config.toml
head_dim = 32
norm_place = "pre"
init_std_up = 0.0625
optimizer = "soap_variant"
weight_decay = 0.053
decay_fraction = 0.743
decay_shape = "linear"
Each number is 128 + 24 x the weight over its row's rms, rounded and kept within 0 to 255. Layers, rows and columns count from 0. Numbers have three digits each. The size before them is the row's rms in percent of the matrix's.

# layer 12 attention key, 96x64, rms 0.209, rows 67-95, columns 0-63
096:126091134121154146160127140142105121079147191105159142128143106145145121116121134173143096117118101133148076130141125091142170161100085132100168116123105142108139111156117122121129126106175139
099:064121124122138086136135094119182169087153114139132114112167112096156106124119129103102143099104167132114136138104141082111125120138137105123139128113105150149122138146122129172098130147075108
105:133137080141113114166143119105121103151127104127107115172183153111110099113085160141144137125110113154164156171117172095116124120139171155115131099127124094128105088116122106096126120111111100
098:115157135148132102085121135129145098115121147169132148123153166184098109116087147155133137084126131147144119141188144146121145108129107123154137121152124142208128123160120119137127121107100102
097:130130114127119124170168117147181098116096135147114117152147129128178162122137116133161152154143124087096148115190104159120108165100149111172141122167113113114110111110131139109132144137109096
102:115165127131092138133097169141128104122151151140159135138138134120140141143122135131127102166153145082145170084105122118127156142108173142092135131105128126092159151081067108150098099128108110
107:158142114127139090168147140130153153129150181114160090145117112125153115117107114125090139107149098075091144091119129145121119122159121154177116138145128117117132134142127093097132135110129198
091:125120100082110089140112151128102145125143152125132155119159109109143084100177143107116156080153135139097137103156131176106150116135145126124149092136132134143146125166078170114113165128150120
099:108123129186112135151194156172127126131126132130136188139143137150089113165122144130086129117099132131129120121136110125149129092097140146125151136142121140084092134138133096137091174107129093
099:139073178145148103110120150110138167091127129104155124137135121093136136174104137137106151139171115137070168113092120125154111128138155118057116134127114104131101142146120123108139117126132106
103:088118166112146071129090135162116132159122129130151157143121132096144138183094119151141131093098122111131081081119153117137077154143152127120129127163134159133144131124120167097103131122125145
115:110088138081141148143129175097080090155136105155143112149124122108153105127130163166133152079109129111149162121137121165124097161147138119114137162144126121136129138123119140188133133093144161
106:109104106106091139115097128156108129106144135142137115165136149134112114070089113124189128165131084116129144153131104115105125109119135110114116117131114160113135183133168124146081120167143090
091:164105139128125123139116078108116096075121169127125130154121094157168143146145131106112129172114168165085131123118126151129139107107145133114090091116162142151109143074126129141106101140159114
089:149163132135157112101120128131100120146099164146140112128110100114095134141117123126142146118103099117132105108141152111148152157110186120080157093178142144160066168149121093144154134142131124
103:148103125124135160121170127167157119132080132160125137141116138097163119137144159140183109106159121074100092150129121123114119123151143117106117082138127131148123147167124168142148095128182124
089:092094135126110161090176138156106149139149175113127138187098112135139140119080107135126096110131108143147146111131119108096135119145141129139117143135161129139160086174118126140117136063118129
103:149106153154121143113098118139130119131147094124159102151156122108107144138161123114125110114108176108171124113083160137099090124087104137133160116117147111135107102193070144124133111143158137
097:112129137129117139089125077138118092101136106117084108133111120119106118094141124123132104149141128110155190139134167088161146140149147185125167111141127085112121104114159159148144112123170121
098:138130133130149109150149141092119163119120085157094145135120108114134120125129079165104152174144128096141101121123072126121137158156137097143135091122124142094127089120119161185128099133170114
090:134171126105105123117098104126136076153130129141152141128114108127148094159143127152063179120185123152157106133144133113104101144112110140090118157120151129086136121161135110103115120122162102
095:144124145125119174123127099135145136127181120170129130099119139080093080132102185144139114130162140129124135132137074110125122144086127133161187113137130131124131121097115117120114168158155139
096:121147133157118151136119077067116109133088166141136139111133169128124157143119098125126131107129152123119169150115118106091109130161143128139134107120118214097131134152123102100158156130147117
096:152121094119110139124114086122114128176116132097151104091144160139152097172092080148132116159152075133084158095141120134108109167153117145127154125143119129131123102137098123087136115153136122
099:158149142127064132120156119107125132129186132132106144153075146117107119109171111155164144125107149117100118123139139114104178113149148142112136153106127135154099134147117131117133125116076071
097:136151107090128162143126106146138125125102069140111129121152086158135155121137117142122152101128142128137108076109081091131132120128126185100133143119106155168150168121134117081137104129115168
097:145112161108083069133172178116189130141096114127099108143142129160124143150128156142147154109146134121128136139114140132115117121125080165116150106146155144125097142107128102158115142076123138
092:122116178140144141124071125124129135125133114150132086112122147109171126142147132172078122153154106086128130125102099127112124116078160126139089144138126132181149119127154123104126144069109128
098:155146108187125092125120140146106118131108140119087104145150145133144140115126104153108106098144191111092111144134077145134112118114147195145117175097112102132137136135121140147156135144149105
# layer 12 attention query, 96x64, rms 0.209, rows 68-95, columns 0-63
089:112133130117158129107111117093203142131144099144086106139181089130145120133129092142105153112133148172147169130121119168129166118103137104110126112165117120120116128172118138099147147157138147
107:144147132131133104129151156158109137142131129147147133194176121160111105127143149157128104105128138189164109163094135103117114101111153145142166135141126116135177120112097117117165137177126144
091:154135125154123108083113153120122148109102149153108134120160136128170130132106132143117140089115132160114156104181147124137145110168084112133136146132159121204154139118111088123128183127139143
098:155153101120113112092169173160142098113107169139085128157101128166134153114135138134114176114139106105103122126111086123108148153080161131144123130143122068132131116136126096122115107134124093
109:120163136109123119178138145124128112121170165137165090147123117137159160152138134125124123157177141108134159086139155115168139116124178103123148133092140171138134145086102092132111102126130096
111:129106141094108090105147134116158139159113115112122110104098134154079068132133135111109072111134166090103121131089158126134141091116123173129115134148127115102149108149108127088108094106121138
085:115123113092127129115158143109110137138133143088121156131124160109171132103149145107163139122145124146083144077129164153106176122121120154144116110124124099107182153152122152094175111114081123
093:155112101176091120103151116156155095117144104138097129113134130151114126080119133154107132132157135130122084103112158108150111094077138132105161131167117148124114138168115113175140171130096120
102:092084145135166119133114113140172140134144122090151102127116116132132126144137137149138123153167148128075097151134115128117120076090164148106119126134130131131112165148108209111099125113118105
103:076096116123174128087112125132085091105123138127145152138111117111131152162120112124136109086116126113140091087143095134121145102142135096088156108133143128129140153158081098132135121092080140
111:101124132104163123156143189067102080121076108119086129153125124143116108145112165152133117110111149135130147120136091106080137141158136116149151146094131153131102142137110147146134149113111153
107:163124112139101151168132113137142084125110142112137119159122125119170153111110111140156115142178137112128166163138116131125110142158087114129165126154146135139192159126164133176129108175127115
098:130142097170155139137163117125153130084137130123132089148114144144122124148170129149171118168075153145073151104106108097124143163112118124076083098127155108144128115148126142138125121131152127
090:136136094118178095118124125161112119160074149110107117104119099121108146118115108126131106183153146141100092118126138067146161130146125137093153135126135102146135141154156082118120159121088128
104:116091102140141151117174117129166116127055150165105168154077130053160125135143139125156140101153140133123124109145100138143112136146140146133135127102128120134112141128146140111161109151155111
093:091117115109089146123160123133121186135121116122148133155129110114160128141136144113096097086137129098139145156117165126098079120170117081122162173132147142133107105159119157128100129086110144
107:107077133143135159147097138123091160116135099165150118151140120085118146139111152144150156148145125157169116091110140140128138118100138178153104109145138151121107128138147095083094087095147108
092:119161151144120106135151108146101171087146120134109120142117070125075135134107096167148093095127115132155130146128146086147189175120119141164150107112097115130119131116116156137126119140150120
094:128118169133147145147137137113141177137112109164108117144115166129129148110142135139095145169107152090118121134132098117138120198169190095147111121132090119096162146147136121135157108125134103
091:093167156113130125111096112141091123137136099101146158144129154087112112114139138146134159141136149096158106109150124092130138168098128153088081152171165125126153143130097129089140145146143086
105:126123163119080169135110117168123100149157102105079079104095143063125097126130116138130146152111123139106143104124096136122136114120090097173165117134110137101127147109149125119138141122092126
098:093142120143116124135110122175127133099111119119158087106151169145135158116148108140116159121131159118140189149080099147178116128162123184127133149116145136128134151150116125118164152124091098
098:116142112089127126114108115146094090117140156108124123100096136121109083131149115165065120127129091126118106117123133129128094114158111150125142112108124092116145113174085138100073103129090090
098:156167127130134172142154098096160161148163139140106142147152113145145155119132129140156174123167142141109112120139117125115160115195131171092153168122157096107123126142135102151158118123149126
092:163129099068092148136146055099133086146108102139113136117132124133112161109131118115116106122099146131149093083152093128126109148114140187111128130130112118151139111127095147111127140098152147
104:121123141084108123118171163130181096109123085173101131142126146161143121138111097168133127124131113096127105146132148114106120095123144153115110081156129136159117138081126102097133150085113153
082:115110183157130106095103083100128105132113154108128136161097085107130125186150151144106116134116150130111157138122119131105137108104164133129111149128145100112130170095128120142117167075152097
092:164119086167103111127116120110099138157132178136093141148128130170130153093150135166092105154115176114101154129167134149128123104132148166128110129167112134101089123125120149105155099131157114
# layer 12 attention value, 96x64, rms 0.158, rows 64-95, columns 0-63
107:097156135146169142080120114145117114095118152116103094104120116143085114111149161126159141090109113128130114117155167112128162131123180114142132142142077104135160148126128125109069097147118149
092:129097038098139099085112104162116104096121091114096150132132114109135122139149095107121116139138109169154102146144153150131137132099139147119132166089145170111148155129119135107133139109135124
100:090109133159149132138172131121150090120114126135134120170129168123126109138135116084133161127118112140119133153127095143161114110186141124135162098109168134132176143119134107095157084099083145
092:093079150143110084114144085097169148169130150147145137143146120103121119087097136124127132152075143098092150137146165174161136163123130159139116139089125133131144147110117130134138127105102119
097:145175115137106096129136092118114143144103130116099114141073080152134145123110182134157115158124143162110099116110123107165148086101134138145110098100126121129134183155121121090094118133143130
102:114127109084087105125110142158112172130096100127095118118164130136140104159140119133092108139129146098132093144110130173140131116163135156103105121163126117108100109131201122109095131100118092
099:177144178140114123128122124155131126089153107132138124074160116137147102098113130124115108149125123065116115125089100109108173147157109079141119130123158108136125103162133117092155134112118162
103:101140130131138145120190132137123121071149094132114153093142108123137111143147110146136104113120121131122124198140113110105149139157189145145122152139143170128104089121136130141138188139132150
103:149121126116146144123108162151123147123149121076132134133100115125138166174140120199124150160103130157133161098114129139124164124157100112149145107172128085098155174123112146137141125095125098
084:118156129109129142090146101125121114078110159157129227113141103124109089120117151131115168159124147128111135117114100119124096129153121134107103128152154150109111134131127135108162117114152175
105:163113131117166113165142136129130119117152177114128154127127132130133162152146123138145166123124113119151170120114105091142129153148108109082131118107117111125182089065129092113127182159130113
087:150117121146169125094126130156129116127145137147088073121091083152139140125123120140125116147102090147146143109115106174108132122162107108118092133172084141090084145135138135112160154106093142
098:113151112140162109120155129149187105097119122133098113088136170127138164134141106099141140099116110144131158092150131141114115141161160189127144128133173105125116125100168124108123176113158134
092:121145157145156112098103123166114129098088091128090158148095104104122098144152080112153161136079120176123143148137141138118156131122133139103139114145119142105172138146169124103148158112118098
092:131156123130162111126156104126123138136077133107120164104129127159115092159155073125135120082138124130138136100152149132117150113120138148151134141122069155115161141138144121183165073154114133
107:108107117096144153134140154129134112143139158096125134125094128139097195111183160128094133150131136118106119101139100158126123089123144128128167111137137112132098171142143132187158124149086103
096:087147120147135105159163139129083127094130130097135142123138125131148169128159118101096138175161141112158073147101141165131146130090109100121141097108114092108127167113096145140088145137134118
088:110134134142165176152152140129087145109111145117147160145118103159089114115131101163172144111141112118127127080098118094088143127159100132111085115148117135112106122131157171128077142155132141
106:105102136113161079143139144154134083122095146157126124133102172184137108121165117142134139143080109137129143136140127091161131153143156105138156093170107167155105123116151160128116155112133117
096:101117108115173110107134084179133128094163131106104157149157112057123136112143162112140153147139107105118115109144135162122120117145118149084095126126114135138162154155136096171142118120140146
106:127098098103141110129119110117135122161111102123147140124151131094138091136084143150152130137123146103193116102140151140164118131119165165095114075132152093144114175124106134109131078144154119
100:140117115152151124103155119119091122101180103178167140102120138116112139107176118147162128125109080131127135166101133159152139159112157097139147102118100181136161110124100132123110109122103148
106:108160111139123113138152168112144138147158163145146095118097110133123189131109125106075156122187130127155110144129114136141146083131133146110135132102160100109151120078150152128098167124124146
100:117158108179140132178130139088138149147112098099141164109069122076114127123126093096116131124159135113120105099123105089113128154127126126122110103118079103127103096128145132105140113133145082
101:123126123109129121119117139082134114113155146141159132130137146179147142103123118151125122160123134131110134083149153134139120113099181114125119080127094088135126066141146082106154146074165137
101:140093124112116148127122094121158139086103173113116143096112112108161097085139101126162131132141087123134084122139098149145196146115138141123124095100148130134133125149126083159142087138134152
081:136158169113106160140121132174128157174153130146126125083110179154124144150157130169154135131123156137165139118092130116113148138142134104117123163110109160117109150121124152112163145190150106
100:145156100115087167127133079106162125128130134109110140126143126100144140126124152102104130106184114133109135134109137173120135116116112097120136116088207142103081154129144138099158119143149147
100:127103112090124121141087111093143139131128107126107096148111146149105138154082107090144139140099131107129095147142115108141193120156127141166151130082130147096125070118101119078134140134140127
101:149114094166127097106129127124139125140127122106110150126100148115138132174077139122168188075098091091134136148107144103157121162159162117138108129131082119107130137083104132134144136111129117
103:159158124103143095155096102075152165129122119172104122141109132104142151109129163117089108151132110112144165151112117090136127079132116141147147136171133128119124114135082105129136185107142120
093:147143172097124106113095124146131127163124105105158146095106098160090170051157138111128135138123081143083130130078128118126140108171109125153139124116136135127145110139141120133088132136124132
# layer 12 attention output (transposed), 96x64, rms 0.127, rows 64-95, columns 0-63
105:105100092109124131121118160121108133089179148181136133177121162110142124109120095102124125104123107159120118144127126110094151092094126095147138141121158158108130131136130124138183174087108116
091:165153124150117098149146125097078132136111149145132135154139136157156094081113109128110120125187146126118147137129162110138138140170091133105079105115131067158131111106148135128103143095117115
101:159145112142108103129108115116134159142141187135131139099101111145100156111161130188123143090141152122144098093107124109130137161112140080150102112154126145106084132107129089138110116157169145
096:130133136077092104174102144132143104123141108105096129107145145141102107150112141128142125122117172149098121113127114111130136081119130083108122144127128158166125144152188100162090112169148092
101:112077137131119153123133199104097130113118133134171147092166120098111139110119101155133098093123132094136144133185154113119089132137106114118124125112120145109149119187136110117140158116107102
106:173173095156139144161156118096130114137140136110079119088127144085133123154141163128166157130150124114103117170110144130126136144116149094123150159086099086128144127137108140099147124099105096
108:110149125135106163102170180128129100141110105116131115147071130145118118148167160161145115106144126142108123122112122142110092125112172117099130147170111106098143123126117170164098102112144078
104:182156109124142117137110092147132114109124160128153088183119125129172156132098150123140121152122123126089130124145092132114135161101124095147112125172111113112171168087118150138153094120098113
098:144137131125123108158134178164150130149096091133139110107123170130136131142124125084107122093162076142132117117113131103072093132115106162135095128089116127152103152101135107075147151126135150
098:104136149135130121147080106130138087100128109106110093136091135123152169115128138188124116096117130128157096100128175147170154162140117113160136121139077106134154156129156152141141107137103104
107:104141112123138136098160164099147152155158083096165159166132134093108143147128123084103110137087121140138095089157104174120164149152142147148118096116121133128078127130133134126105149125143111
099:131113130116080108107156174164122131143130106105150137130108198138108126111102133148152123135180123103117142124110155102114130132142131175162157085178125108138139110160137148116157104159115128
104:121157119148123133120132103128106147132145112121116157133167127139084143165159167137130099169151121155127114142106133115116163141138113103181097120138077170093137094067138152135141135153096126
099:139151097138123165181163152109129145128199136148170130136134133177167134116130152133087138082157140126142108110145116098112114153130135148159112091115102103144158111129141143111130105156116132
101:133103145121088139101128114144102098100147126104135125147149113149190158084112156126106135144151150134107121100147133131135135113157139119153175149145157151131079089111104125116134194126113093
120:166142155135101126093104151149142171100103138149138124145174157135143158176087131144167173139140119107170137125087141131143129140108121139154137141090129167162126110134139168110133125126146166
102:180136132125111180125087125099150160129087123135122073116124135116134093126112114145134089083081081096128143149142132138118107125143159119154104123111123136144125101087094117124126122087154117
093:115133145126156152091094136111141096114150070123113148123153158113156187083124097137127128122085128125148106121122111112164109131119154138151114133151139124125119164109075136109193124112108121
105:122125111112109199116088138144141205132157132110097154153132114117135130110122147075149143129154127113133123098116155150115098133120111111146097121115152119105132135126158111114148097088078115
101:146164157134113126115135148103080119106110106134167091101085154125098129099084134156126128138106100152156116155128138105155164124113104105141125132107114138171127091112169143127094143175105109
109:108112136169138123170121097131134129162118182117120128112134116152113142091149128132103111107108132112120119176112136115144128128115112133167121196091116104101116131140163097123069137077114107
101:140152119144128134102099140131177116142129143124130138173091130166147099131140125101097108061113141097112188123125072139125162127106152140131109135165133111159107135145139100162155134140107140
123:140117108136118123115121128101099134094116132084099133134121149103088109145143111165149114152086158112105143126109121101103141121135133145132102084108079157124094083110079129132143101067152135
100:113125134114120147111206132096142154093114121079123085096181113170144159135133145140079151126098143108112122134115091135144126112113129118145142117154133141137127133115121113119141117090127187
096:136118113116078153116128103154157111102113121137108166092113145138120131136161175099140149120116136114154132145114078129119104199166104130152107136131121145107134147139148157178100151125089143
107:108132151139104143114124175101121082150162134117127102170146113164096104111110175102084124139096153143157158120135137109119106150132103081127137158111149138132102144125105182140115100107124102
086:143113118118165124112114152135158143155096158115134167159140111115122112131107146124092148100113105137088076141128110183127101078115134158157163117127085096155166113149086115119122133120114130
100:139159133131142075108126139136099060095107146145122083130150097137090127131156114162127121113122152085169125159140144133120103162122118135139136133147115153138157062126125144126103111150163133
112:156135076126111114150135175145113156148103156117139205133158133141129122102184096125131160159108133157144143124139126165117105130109107106102113102121110118126148154105107168151111132097127141
100:128157166093123127149129158170116136171158122144166092143148142122114144100179141130103129125148164149118147132128070178129161136105085132154151114154124106121128120148152104106123145107120165
112:101124119148131180120151132181118136114116134092188138126093138166120108178154079098159133158137127102123151119173147129133135097113111135130093113117127130137135124141156170095122106145140150
094:131118133120126151082168150140098111105122122142134169125133138121148126168160101122117100090114155112145125092105099151139097098084107140104090126083116168165121127139114125140158111141126068
# layer 12 MLP up, 128x64, rms 0.211, rows 0-46, columns 0-63
087:131124147133081102160110116086131117143136136179113129133092125126142132152116103125057100138095139119144159132160110137131137124111159146093153116152135164076140117097101126116159137109179127
099:080106122134128111148133108102156096142112097160138153115144099087103130127124137089132139160151145132126140133086088104079112150124120144118091109159123114046139123129130140162109151127107128
106:145172141130089125117122140112130109114134146162129154129102069147091154099108175130108142137138111105125121125153088112098159102140121116122172107142165136150112139165136102128124086124171171
104:105124165131113090119126146130141083117111118122107080142140085104146089129083118128107152104154160115125139151098144159159160129157114145142107095193160122152094121133138140118114124103143158
092:165135097114113111079135117108111167140131128140140150101099157114129158078104143104079134120169163126142143103104117141168145131106107138153132166092163137159118134128118108097105084150117126
092:130108115114110134147166143111128137107114168168153084078134117147093132109108112121090115104137165119108123152097103137120138117112126153123111109135146144103132162113125115159186067101129086
105:161130127148113139125086105110140096132133158090102092154138153137072149150075116097087142072151120140106104134127119141154111101169124150124123134114135165091107142139111114150114111129152152
093:137072145129071154146118115161112122101166144098104142084115130126095144120101129096125120136143101145111105141124146126105158107115144146133116166142084151141152105111185128123084131116129166
118:161090119119158111069143093151128108129125152130155130179117114124114127122116153131152106127094158169147166112119107117153174119122127142150128055141131135134149141111129137084141096096129137
102:104113149118076126164100094106143122089120145177109131140137156082111099121144113147138079132093171141124135156158092147107146151115125126165108136104120152145125119142186116135131126129097106
106:148113178138075074131119131146155134119151137078108132123098098141130133108114149109084178137145149124124167128120149165170153116140116149118127152091157127110124155153141115118139119099087143
113:124157079115150117106145144121163115106096105150098075102126149132115134126157163106162158143126171138141108103091121148162140116138088126143131103123080104134170088151113113129145112105140105
106:104098158116119145138143131111155096147127081129148128155106103106109151070122121126122120116111142113079170164137125133180157129144107088185106109100164085115122130136112149113140133141118136
094:149154134127147113148118110157161130077172112118116146167152146106098124151096134129111136078169116149112145143119097125123125143130160142121113167123179107126147140153089105108071136102116108
086:192122135103144164117121144147133122090109119143129110161097119109139140126162127114070163151124099162154126112109138123140143097106142125180123148109100150088097133173156155142120148130117100
079:150121140134135097131137184115135114128150160073151126169099116147093116160137174155161132125142100125141141152113090130129105114099099134140124099165132121170113134148173155156118157127106160
084:160105116116154098121154115080138116149116146128099110154170121112141089164096176104071114126144177127151111134101105117163133136153147127103161140129169105106118130144140133139159108158140138
102:141078130172090153129153110116149182117148110152134089126134119145113106109145082092157119111101128137112075158174137145144153122102116105116127147128121149128164098158113128086112123116146113
089:119128053106117118079131119114114113107121133125116108141138167180154097128130154152161097105171132126126114107134075125107130137119108105137145137130144113119141122116157159113097102094181107
116:100128124182131110106126117127136057102151174103126127132132107086082136133153127127131142089135121132114117108173147101150145130162148103164128143115138098195132129141132126130098098127110127
100:135117122123133128161163162089122165076109130144130133134113165115128129137148140145108164125138140132166121169143109111109117194140104133119141127155147093135162100157080105121094147090104153
094:165130143112119116138098153119138117090106130123142156097151160157122114127116138136126095119126079135133124150153075152096163141134135118169162119153090136107111129166093079162126171094143132
106:129124146121081151152158152124120097114101145131125055111138158167136162135131107070126132137089145138115162118090131096082134127108148121127097169128101122130099137144142124143154134162109120
098:130133094138074136108141125138098098136171104125150130175174136104136145140110085065108122144151141112138144114121148130151114128115119130166113107134131122113144162157099127114188151089121150
092:136180136182104104157127146166150115144118124094091147127126163087115111131145114100102172146137127102124100118120142121129134115138139086130154165135128122111102136101185109073097123124136121
107:164111113129114091184140076121185103100116141111110109098128108112131144148105107139145095093125126131170161099124110139100114118117095119110146124157174130111137105110123153140103116121135076
104:129122121136095159124142141143103071080144180099122091159118130118099119104103098133125127134121136104109111134159119132166161178135168105130116095166145126081124120106105114128130105100119157
088:084120118150108115136128130098075131157112185108121145144168147115143114170110108132094112091131150120141132139130117101099139145126125139109108115160152139146142053168132112131169141102122147
088:137134133151123137131154170112170109109134144086114110088105112124111169155133107100106089096105118112152115113148108136104119188133131138093097124109150103125166103156094147114142137163134082
100:123117088135116145107146113113139128124105120141112109153115133139128159153113128128176122109118154156158163150132092118122110158121127112119127128167161102075178106086135118108047133106104142
095:125147129160125105112170118154137134121122090130093108127120143124113095178125167117161136102134100153107161130105085105129148103111114138150100122091160090127137142167117181087118125112140171
090:110133124128115116156149135154140132146127155137063130176088161133156089121141145110114127106105141154165128123166063120157114100136159149083122084118103100111095135147125136121130133139144149
089:085116121127109139148105194125131121112141131114111093100102127114085149120113145129108129113141117095151166089089097158144140162119131128131141107125113150100152086158092112110095117074126110
115:126151114192116103159168132137106133174082112139128158129132117109127118105122153152134146115125130085129124113115136088146155140141131107092146132148156063116113124128091106145132153110157177
092:165112132064127108103094129154135108161116136108148086156096149140106149112136179125140117135140111123163138154145152066150141178141114129151110108152122106121105076134121131134118110116115137
100:117108156088126089097149145108114147167155126087164123125154165141147146139153114114083119120137114127114115130131100085136198132110110118149145111161132105149097135165128134094166156122138111
101:136122139109094145130092117105120091105126155117095115141105109081105096084136133124146080108169181102120124119128103136169102122097142097178105120124129089146093123157109134124147132133133105
109:158139125125096093136124059119097127100125152106148141141114104126147131112145112107084158150163176132165172157161124159110150108121121144114116128152146155105110154132152124119150163165099121
097:105069069094130140115125133116144075116101160114151184138131099142114114113167106117125106145109145118082152135107120108148134126160146112122112131149115122107103131129106126118116083073130120
099:119106080135103184161149110105109149120121095133159124146106130141092124151131155089102161117129140099114125132125128135150107149112100187120150124137140111064164149118091121167126144112120132
094:122114129142124124143164133097186097103103125123111100103106134122134126123126150105196107169149145144127159157167142124110119149146085122166105184155114136126118093164117154109128120109115144
093:124108110184126137104159079126085093158139144124115135145151179132155140110102096130117157136121124156133102155112137127111160120123122158118118162135080097141113139162116146133116148177106171
094:154116118140110069070120169104115102143136150167079132152096104094111151124133117113139149112114142108094090147113173139104128119110132127119097156164129136131142114093106104131106135105117162
103:135159154112131145105117072141150104156197147103134124094102160079133106119121129136103098119148130106109109116124136135112107159100139157111083112140112172138108134136145127149177148104154122
094:143105129075110141108111164061096153118144163109147171157081114113154130142099148101104141092134134123131132115149131160112082132120122137090092126122112116125137093114133117152105111130162149
095:119148123061092091112128134156138159105124129133118092152095137150113116146095137105108178092101141112103120135098114106114157156147098118134110166130186118097128137128128114147171103136119129
096:149135114109132098130135143181122130109148117092155108105101153160142116148130097114156168119104158118178133105176172080145154113074148115137116135125120133108128117110096145135109109085132138
# layer 12 MLP down (transposed), 128x64, rms 0.201, rows 0-45, columns 0-63
095:110152148112137119112105127119126135090154112057169163117176128123166114141145136117126134107100098116119117144132168117119124144128132173129159181105127102166152155122119128069115128144115147
096:161136126162122089111127160128128099138124125121145079128101119115115090138090103132114052129136186144125109113150131117149162141101102137119118131154124113154133110181138102106146133087144153
101:128138092119115094185106100144166118100103110154091130119131161099145148107142150132134099142105156165146106138118165129096144152123114116123128088079115114097118114114093164136118135169099100
100:109127167147094128098094107143124146148147124090126103113156155159155089088099185111101118147142153121130103100126146135110104104145110172158132103111152163133115176132089111127121110131144141
100:154110113140082127132085120119134148107135111140147112128172096130124142133117118076151136131079157091130125101148126164069105108139126143150110130141173104133142159139128180120170098111139124
109:160138112180132150113143148151119099145123141109130121143104155155132103103165135144104127192120098145169161098111101144117153147151152165112125131125120108129136118172085133151095150141133178
116:094142134117114175093150164145153142153120106122130118118102133159113143138056156128125157124147124150105114151136127093151131141143101118154160112129156178137125101107154119116106109066136094
086:135135152131177124118105133127145141172088154137127090140168141109138132111069114170114098106155119132135123130141113082175181113125157169146156119114121143118107115092107125137142117158105115
120:105140125126146109124096168134102106074133148159144102109111088149150133161104122111147120123131071109148137160168121081143108134182142097143134139106184136126132125147159112131117141105118104
109:109123099130116131132133109119124123139103115166082115120115135147126066056151126143118075139143129147131132140153174160118102120152126124096163109121149145139086142147107096129153150112085111
098:085156132140118137171156142109106108125159116134159137146162129159154126126123135165168120176130094090157131132166128137128131111096153139095143084111119137117130109116129119178180114097135164
094:130102147084120138129095158161102159086100083105116110152124172158117117147106121131168079094110103086124146142128107137119130141093139152122119148124112185129128157142119146129115149150112159
113:136134135116111140129188132130080101127072108137125129156134160085137107116147115082125115120114153148172130108097138133160126159072130137121130173125112124118133179126091111091123116128116145
104:126127126149119094186179116126117169117111117128144122113129111157138109121178142114136122154129108147096117149131160149106152070123170073138171119112142132148125131084158135104146113145126152
089:136122096137124125102118138117120169116065076120156124131132122157168148154098128162141107122103086133094110111103139112103130118149116157117152104114147125144103088084134181113093119138150147
085:146167141109143116130123167157085119099155117106113120124132119145148144117163126158119148129139124120114094102110145101124154101102158101106158085111088131111131114122186185132123083092133152
092:132114097162108124143115132136170100111101115125123127132124142146152147136083111094158158149104157156125159180129208172119086118133100130128122094140130158141123133126103150150132113102120150
114:125106125111132125125086134158132138146173097130103110129183149128122145126136179149162155156106098124154112136137090127130092093159144145105080097154104138150140125119172146102138102091125107
088:165146128090099107097130093127109145140132118125076099124128104161114126129115084114122161128164150088074138139093121110177074101099106147141126117095157153123132131115124149140136117111108137
114:125129098166153117161079160128145107096119113160145156154155118100113130133149104133154109158107107126085129163138123116140158138154167117145124150145103149186161108117102137103116129149111177
093:162146126126140125154075140152146129134148151122169151083148128132134139131129111111152090136145129148097120160162133097131103105202149129106168161076158150101103133129133108127134120164125132
102:114126113157100143127125097110110123162128151168131111134126129129136134092164159164115160117156104156122134133119140096167119111153128085153204189132158127155098134134121128097140110149130106
107:089109121138152106101139136118177147119085122131125151122071107106125128095116134112108132144134190103104080173157145151151127104159148158105121139134150139130144119148140124118131106127092178
106:112133160106138118143109126132176096129127124131110135134133112110096110110156122157128177091146137138102155137154086153164159140133138115167087137137128179087120130131132118171148096165082111
085:174120093130097112118134107089139132139105143169163110151097152130131145103134133127089099122172132160104137123147136151099135176155159154095141098128147140133111145164087098123143178144130122
115:150097148112178099117152129111101139147162145129106101126122145073089115130076098170150147086125128127110107149145120118120137169152112130161120156146149097125158108112119156164153117130117096
099:118083105108097137196150145119141158121130151130171163134134125157112130122104135122160129090113141168110158150124095190106103147124134080108123133115124158137110144101091125143137104113121144
087:147161127133156130127089133176159114116116130147116089099141113175128127098107132123182117168130175161116129122174144088108138161138154093121116125103122113101145131120144132130118104181103136
107:145145129105162120123132133120050134128099149113136091164123134142121126126093187091152122106145109160102131135103124117125169144133144146082129105131113138115099137140156104149091166094154145
101:151117132156140169094142140150143123161147078103119154162122135160104121134142164163127124129095157125120088104115140137134141105117130185154103078123115163139119145102149124113141130111105187
085:150108149092138147155151118075108101138143165117160123092091118145129141132138119104137081150150137114131115086141135149096109081114138110158166169131121106082113129100145098141140137110145089
089:113129113139155146092149094089125115116077155135169109132125123159138151129151083150151087181136153137122122108146115116099127144112093158174143094086110153136118132143143149129144105143089112
095:130158159138161112124169121120138095154106132132131127155137083142146117124137129145091141105073108179119108122083130133114129109115100124118117112192131114095107162126149173173098140117133125
087:099152121128122121136135110137131125114113094155132078113131120123165159151116106121193131159148115121117133161180086112130153115152122099136147072109169115150136131131136150077159100155118128
089:137102117092117140139094090109133136109127128138118122098104141090173135162175059103119093145156119095152095096169163163130150108111126113129135095126120133123132141147124114105096116125144098
123:145133131135121154104163135169127082167125100140135173190122101133112123151091136138137111136117110124166170104111090124147108137095136130155096125063108109121131115105136116142132085133146128
112:132125113112132113180112162131130113123164141113080136108119159134115146111112130141131123162091073150124098123086153099122110151136110113142127155115094092126148116144151153132070165082100120
113:118178131123113119091105141139178133090086110129116144132101097134104123102146083125165118124125133094162152131116147146139149139117105165162130062100143142149141117150096144103125158154107137
117:147161168154145123096123074139104142090140113125114112152111167105144126113097133149164178153164140153101111132125117086141106135102079102128141131138178118131130137091142172124131129134125147
096:164149124095128143096128142109150120116123125149080131098103178114133132138134152142125103166153128125091135147103119115134077134134153163118182125149147124171073108145118109118155156156112096
089:120164167111159094117111169149119145121139161128146134151168138122127127133118142150089131128140129111099118150109106115145084115079159146085111128124132119161100103133143106177108079157124172
095:140159130127156099130092156131177155143117142090094103124129107113163135118127130149092117139111172180084164102114127090114125157118143135136123113149094128095166139120109161110111150156109103
088:145156147151127181176139089104089118136107125074102137122094128073131094116134137139121131154130118076155134103089117104138137099093124125131119151160136171136096157132129145131125119150130140
107:139151103144132098129087179152148099134108104134098096119127076128148167173141157121133124136094132144128104109141151091103142085122146123113152078132122125154143174139096119132150162120154132
086:119125082174150161092159117131111119095140119163139084159183125082155142142136142155176123116125097119124113117157160134143160095145132144136135148103158106148113134148145107150148106102125106
105:115109116153117106143161151103119108083139097137157115116149111088168121097172093102143152103103140146100116129135091109123140118133160108181126108129128154133160142150112122093151176139138171